{
  "n_layer": 16,
  "d_model": 320,
  "n_head": 5,
  "n_kv_head": 5,
  "head_dim": 64,
  "d_mlp": 1280,
  "vocab_size": 10161,
  "activation": "gelu",
  "norm": "layernorm",
  "norm_place": "pre",
  "norm_eps": 1e-05,
  "positions": "learned",
  "qk_norm": false,
  "attn_scale": 0.125,
  "bias": "none",
  "tie_embeddings": true,
  "parallel_block": false,
  "init": "uniform",
  "init_std_qkv": 0.0173,
  "init_std_o": 0.0,
  "init_std_up": 0.0173,
  "init_std_down": 0.0,
  "optimizer": "muon",
  "lr": 0.00191,
  "lr_mult_o": 1.3,
  "lr_mult_down": 2.0,
  "beta1": 0.95,
  "lr_head": 0.00858,
  "grad_clip": 0.5,
  "warmup_steps": 200,
  "schedule": "wsd",
  "decay_fraction": 1.0,
  "decay_shape": "linear",
  "final_lr_fraction": 0.0,
  "batch_tokens": 131072,
  "seq_len": 512,
  "doc_mask": true,
  "train_tokens": 758600000,
  "steps": 5788,
  "dataset": "wikipedia_en"
}
Each number is 128 + 24 x the weight over its row's rms, rounded and kept within 0 to 255. Layers, rows and columns count from 0. The size above them is the row's rms in percent of the matrix's.

# layer 3 MLP down (transposed), 1280x320, rms 0.171, rows 476-485, columns 0-159
size [104  93 108 102 108 101  97  96 102  95]
[[104 113 125 141 142 159 133 127  81 152 118 114 158 142 119 142 136 126 162 155 102  95  75 151 119 144  59 131 121 100 123 122 116 153 156 101 115 107 122 121 105 134 109 145 139 158 126 118  65 149 136 102 139 132 114 130 119 121 139 157 137 110 145  85 159 127 130  99  96 139 158 112  80 121 144 128 120 136 112 148 122 134 149  98  68 125 150 140 142 145 156  98 129 125 176 173 156 135 113 119 144 138 156 150 150 166  61 141 140 144 132 135 135 140 163 156 103 148 132 143 153 140 164  70 156 122 143 161 109 157 123 100 117 116 129 150 144  92 161 137 139 154 112 143  82 137 130 125 143 147  71 116 170  91 160 140 108 108 128 135]
 [146 177 124 105 113 122 149 141 137 118 116 169 105  84 110 163 129 128 118 123 106  93 135 159 107 138 110 120 141 168 154 147 138  85 138 124 166 146  89 107 141  93 169 118 151 141 114 138 101 151 158  92 120 110 134 149 166 136 148 107 129 170  95 127 110 113  88 126  97  90 164  85 100 105 116  92 148 131 153 146  92 110 132 130 161 142  87 165 144 109  65 102 160 115 157 108  90 132 136 135 125 118 122 126 125 126  94 143 131 105 119 129 135 126 110 107  62 139 147 163 129 159 143 114 123 144 115 127 147 117 147 122 149 109  97 149 124 143 154 128 153 160 135  80  72  91 161 138  87 129 114 150 146 185  95 122 143 102 150 136]
 [ 90 160 105 118 119 134 168 165 139  90 149 162 157 127 146 152 138  90 149 109 140  99 151 128 124 133 169  62 150 158 147 147 115 115 120 134 141 140 135 124 151 149 116 106 111 156 142 102  90 166  95 137 129  52 137 128 120 122 187 130 127  86  88 148 133 152  88 115 144  88 139 180  98 115 115 107 126  57 153 101 138 127 141 159 119 148  98 191 137 102 128 139 157 111 114 125  78 155 117 143 137 101 116 132 126 125  86 105 108 118 197 127 144 102 141 138 100  98 163 186 126 121 136 115 107 142  93 133 108 136 109 189  88 161 164  79 119 120 113 151 107 125 122  90  99  89 142 103 124 131 113 150 138 141 137 115 120 139 123 140]
 [134 157 122 109  96 122 159 122 131 136 101  79 123  84 165 123  94 131  99 121 113 110 119 117 138 137 104 142 138 132 147 117 129 123 117 181  98 146 138 132 125 183  71 130 138 122 169 140 149 156 138 158 126  94 146 116 145 149 140  66  89 112 154 112 145 120 109 161 116 122 160 150 152 117 118 147 127 102 139 136 155 124 104 108 108 117 113 140 123 118 145 145 143 134 107 149 151 136 137 130 105  99 148 163 146 102 135  99 113 111  99 116 118 139  72 153 150 113 130 132 100 150 115 126 155 130 132 129 103 132 157 171 144 107  79  97  87 131 159 107 113 175 124 200  96 120 107 140  76 144 103 113 141 139 119 136 107 128 114 142]
 [145 138 127 113 106 141 106 120 143 126 150 148 102 126 139 105 137 160 133 143 146 140 124 145  72 140 133 140 135 136  93 113 112 106 129 118  99 108  98 115 116 112  86 106 109 139 107 178 121  87 115 108  92 137  98 133 154 125 164 127 175 162 124 153 120 117 165 115 129  95 154 135 144 121 154 144  89 119 155 107 134 127 108 110 112 114 171 113 116 153 132  91 136 141 136 123 146 106 103 125 100 150 166  76 139  85 144  85 111 125 113 164  70 129 147 124 136  88 169 149 106 204 112  93 119 106 120 115  96 137 159 131 127 190 144 149 115 146 102 107 151 177 158 153 160 108 140 126 132 153 130 145 154  84 134 128 149 102 185 133]
 [131 182 129 119 115 110 138 143 170 147 139 108 134 145 113 165 115 138 126  98 139  92  93 157 104 138  95 149  98 177 120 123 124  81 137 124 131 117 125 136 114 127 114  99 125 109 135 133 103 158 147 119 118 129  98 155  90 156 129 144  86 118 185 118 114 155 136  92 151 154 141  92 138 172 123 100 141 136  95 104 152 141 139 132  76 135 142 111 152  99  87  85 120 179 138 129 138 130 160 122 100 149 164 126 107 179  86  98 111 107 159 138 128 152 135  99 119 146  93 131  35 154 112  88 127 155 138 149 119 116 108 140 146  71 135  72 148 189 111 112 134 127 151 119 143 119 163 172 135  80 163 162 134 134 116  61 129 129  90 121]
 [ 83 135 155 118 146 152 117 101 115 161 113 128 142  89 113 120 159 106 154 158 154 146 117 140 127  90 147 122 119 161 149  99 148 113 164 145 138 149 139 133 117 152 153  84 113 127 131 139  75 136 117 160 151 154 176 130 139 107 152 161 155  84 142 129 113 158 147  88 135 110 151 124  86 141 122 138 126 121 110 145 111 108 110 125 121 113 114 128 144 150 121 134 126 137 129 116 134 129 119 111 111 121  89 120 122 124 178  91 128 117 132 120 121 106 148 115 113 143 131 153 178  92  80 146 113 149 111 135 121 155 177 153 147 120  94 133 164 108 139  91 129 174 170 165  96 130 124 119 134 115 139  85 179 140 126 113 141 102 130  79]
 [118 100 120 112 131 142 121 182 116 106 137 131 106 145 102 118 110 147 130 103 153 139 170 153 144 140 136 139 125 118 175 140 166  68 127  86 137 137 168 122 195 168 125 130 153 176 173 115 115 123 101 131 121 117  83 110 127 157 179 182 141 126 133 145 142 136 175 102 108 136 110 119 105 111 115 148 179 113 130 113 104 132  93  94 110 147 136 181 121 113 148  62 122  93 164 153 103  94 147 104  82 142 159 101 168 140  79 151 163 127 134 148 141 138 130 157 124 129 146 131 108 132 122 170 115 141 137 141 119 171 106 127 131 106  86 105 106 141 120 129 111 108 133 116 141 138 105  99 159 122 135  97  86 162 111 139 119 137 118  95]
 [135 161 106 134 131  87 123  91 168 125 142 145 160 133 123 135 157 132 144  86 139  96 147 104 113 104 134  81 102 146 111 139 110 134 132 123  96 107 135 159 142 136 154 158 143 156 130  82 120 154 108 118 141  94 148 153 102 116  99 145 153 148 169 120 131 139  99 118 103  94 132 152 136 121  72 102 133 144 125  97 106 140 149 136 136 144 149 147 111 138  92 135 130 108 141 103 125 155 111 131 112 114 131 125 160 115  91 142 164 108 121 144 164 138 108 132 131  63 124 171 122 104 133 131  97 139 128 139 134 141 132 116 143 161  44 143 153  86  97 144  84 101 133 154 126 147 158 163 158  98 125 129 144  97 138 100 126 132 102 167]
 [ 94 144 132 126 186 127  95 114 127 122 141 116 120 133  95 112  94 160 205 150 133 122 128 146 158 150 161 136 100  92 146 108 125 120 118 146 131 135 136  80  94 118 142 117 113 106  80 186 129 110 143 126 166 122 107 135 169 115 126 160 152 136 150 114 155 137 115 125 129 107 126 140 139 126 128 154 160 106 106 111 101 134 150 131 112 130 143 110 129 114 110 105 104 117 118 112 188 138 105  81 129 101  86  97 171 117 106 131 116 110  81 176 116 141 167 136 118 122 127 106 127 144 128 113 160 129 120 122 114 141 101 163 137 152  98 123 148  94 140 118 116 122 150 134 128 123 131 154 101 114 132 120 113 103 170 152 107 144 105 151]]
# layer 3 MLP up, 1280x320, rms 0.0952, rows 477-486, columns 0-159
size [100 107 104 109  95 101 100 102  95 102]
[[125 123 133 128 143 117 111 159 121 120 121 159 119 158 148 125 150 119 110 136 147 117 148 113 129  96 139 124 170 122 110 106 106  91 123  74 120 116 154 176 156 167 153 108  94 103 146 110 144 165 131 169 140 131 140 157 125 101 113 138 134  82 128 132 137 107 114 166 131 126 136 144 104 165  67 147 122 115 122 128 152  81 116 162 104 100 156 106 165 104  84 134 132  96  94 158 101 120 126 107 152  91 123 145 141  66 104 101 161 116 114 132 173 109  76  77 133 165 163 115  90 119  95 121 121 129 153 105 119 130 137 124 132 125 125 150 142 134 161 109 103 116 151  99 149 128 140 103  97 101  74  98 141 136 156 102 149 125 133 126]
 [118 119 113  93 100 115 134 139 144 113 146 125  98 128 113 111 121 114 158 161 141 112 132 138 151 121 126 107 113 157  76  51 119 158 126 121 144 132 118 129 133 117 163 155  88 144 160 132 177 110 149 104 106 119  87 115 134 181 119 109 161 147 165 170 124  90 125 119  84 173 148 115  83 114 154 176 160 165 137 137 133 150 125 128 122 162 141 117 116 108 153 107 132 117 138 123 105 110 173 108 171  99  70 167 125 127 134 145 155 146 140 128 124 101 118 114 123 191 133  65 131  79 121 124 125 126 137 144 112 119 168 136 141 161 158 145 119  90 166 154 100 137 107 106 107 107  91 157 112 105 138 115 103 114 172 143  95 130 117 101]
 [111 126 134 144 116 157  97 142 141 132 133 161 119 131  81 155 138 158 124 167 113 106 169  98  98  89 111 123 154 103 129 111 156 113 144 162 133 162 103 120 118 121 141 139 129 116 118 120 143 141 113 114 100 109 123 137 120 167  54 142 148  79 142 141 146 202 152 157 132 110 123 114 104 125 128 155 133 121 117 103 148  65  97 148 146  89 172 144 153 123 110 122 127  99 124 134 114 130 118 126 136 159 108 143  81 125 125 171 136 133 116 130 124 132 124 139 165 146 116 122 103 102 164  78 152 131 149 123  82 144 122 123 155 106  66 112 150  85 126 128 157 102 116 121 152 101 148 100 127 136  95 154 143 164 179 138 179 143 116 134]
 [117 111 103 135 112 113 144 104 122 143 108 127 141 131 128 106 132 167  99 117 140 116 140 131 184 134 142 146 161 120 189 149 110 118 151 112 156 156 132  92 157 155 126 126 152 131 114  95 112 107 125  82 142 150 131  67 131 156 111 149 126 111 116 139 169 114 110 136 136 121 117  72 117 150 136 112 156 113 110 148 168 140 129 126 146 111 122 128 142 116 111 112  69 105 156 115 104  69 155 149 124 140 132 140 143 133 145 109 154 114 140  78 135 147 100 139 162 131 127 108  87 134 130 130 125 112 121 102 123 131 109 192 111 103  98 161 159 101  97 180 116 116 102 126 133 166 130 109 173 112 106 120 154 123 128 120 129 103 105 130]
 [115 149 146 172 158 158  96 125 142 131 158  83 148 116 130  89 162 115 121 156 154 139 150 126 100 121 105 128 147 131 124 139 147 148 118 125  98 133 163  72 126 112 147 142 165 109 142 127 141 125 107 135  97 109 102  86 134 136 135 140 124 136  70 133 120 126  70 134 120 155 129 123 120 144 143 135 122 124 144 153 100 126 109  97 110 120 138 140  59 139 144 137 196  91 159  97 175 111 108 156 124  89 139 150 125  73 144 143  72 139  95 127 145 103 122  99 144 112 168 118 134 104 126 163 132 110 187  93 130 152 151 128  90 160 144 169 147 114 116 149 127  91 170 142  79 126 113 111 139 108 135 137 114 117 112 183 132 106 121 131]
 [138 164 112 119 145 120 114 116 104 154 125 127 158 136  73 113 121 155 144 109 138 147  99 144 151 108 136  93 115 145 114 148  96 144 153 136 138 148  88 103 117 134 128 148  85 138 128  72 119 141 125 117 124 141  80 145 101 154 121 152 137 137 149  81 128 166  96 116 137 119 107 163 113 125 127 149 101 129 115 157 147 160 113 153 168 138 147  93 163 152 139 115 162 167 130 134 138 132 137 150  75 145 114 137 138 121  93 173 117 162 141 139 100 105  90 146 142 105 131  93 157 144 153 136 109  98 123 120 117 133 103 125 165 153 174 141 112  73 115 173  64 141 127 139 157 124 109 110 131 117 148 120 128 114 117 117 126 150 120 186]
 [120 163 147 142 132 125 144 142 125 140 117 120  97 103 145 135  96 133 166 141 111 121 131 100 117 135  84 145 106 153 116  91 153 148 160  72 146 156 166 160  86 120 122 148 120 147 123  96 196 139 137 110 119 147 116 108 129 108 127 118 154 131 119 151 112 148  93 134  87 167 129 180 142 119 140 120 107 130 114  74 107 131 158  67 146 126 126 155 152 143 111 145  97  89 145 143 127 130 139 159 136 130 127 156 140 121 130 100 155 130 141 151 138  86 115  78 109 133 137 122 131  80 126 140 136 100 124 109 125 120 121 134 164 147 166 178 129 131 111 115 138 132 120 157 143 124 153 163 109 143 120 149 120  98 159 150 121 100 103 143]
 [174  83 157 135 145 132 127  91 145 139 129 147 151 169 124  94  91 110 111 110 159  87  80 106 131 154 111 142 143 116  99 123 143 121 124  99 134  89 131 127 111  84 123 125 137 125 120 141 160 140 129 108 155 123 102 123 100 177 133 145 107 143 140 193  98  75 145 145  71 147 140 103 108 118 160 106 127 131 139 111 128 114 128  73 166  93 110  98 135 154 149 173 127 117 146 166 165  73 123 111 148 122 140 117 111  91 172 140 130 137 113 120 142 140  99 118 168 119 115  92 139  90 114  92 139 142 120  94  97 111 134 173 123 114 126 131 119 121  79 162 147 126 124 118 146 133 121 126 104 171 138 162 112  97 149 116 112 148 165 143]
 [147  98  93 134 150  81 107 121 125 158 128 139 110 113  87  66 157 125 144 135 144 111 130  87 124 112 124 148 134 149 147  90 106  78 141 162 126 126 112 104 131 119 104 197 153  87 130 121  92 142  97  83 131 148 137 141 107 130 142  90 140 119 150  91 138 123 132 130 161 127 110 105 135 140 184 113 128 113  94 142 115 137 115  90 152 140 118 128 130 116 147 175 111  93 170 141 137 132 103 132 104 135 129 172 139  97 109 125 123 136 112 124  98 117 162 118 117 169 102  90 160  88 134 117 124 157 110 166  87 125 143  97 139 136 106 144  89 156 102 103  92 139 145 131 128 167 129 157 111 150 138 150 118 128 126 139 113 139 171 143]
 [157 130 107  97 161 112  93 122  87 123 174  50 150 130 100 125 107  76 172 145 105 117 127 136 131 138 121 127 121 147 104 171 147 148 119 142 162 138 129 164 113 166 107 169 162 102 133 115 120 128 169 154 112 138 123 142 175 157 134 162 158 123 139 134 156  65 147 132 169 132  85 137 126 109 136  99 139  90 102 124 137 119 137 128 164 119 124 128 127 123 145 120  78 133 140 125  66  97 155 128 183 127 133 179 174 106 133 127 133 128 142 157 103 125 141 145 145 133 109 148 129 148  98 115 126 163 121 113 134 130 106 155 151 141 110 188 142 151 101 161 119 124 171 142 114 124 133 138 161 140 141 127  89 113 124  88 115 140 157 147]]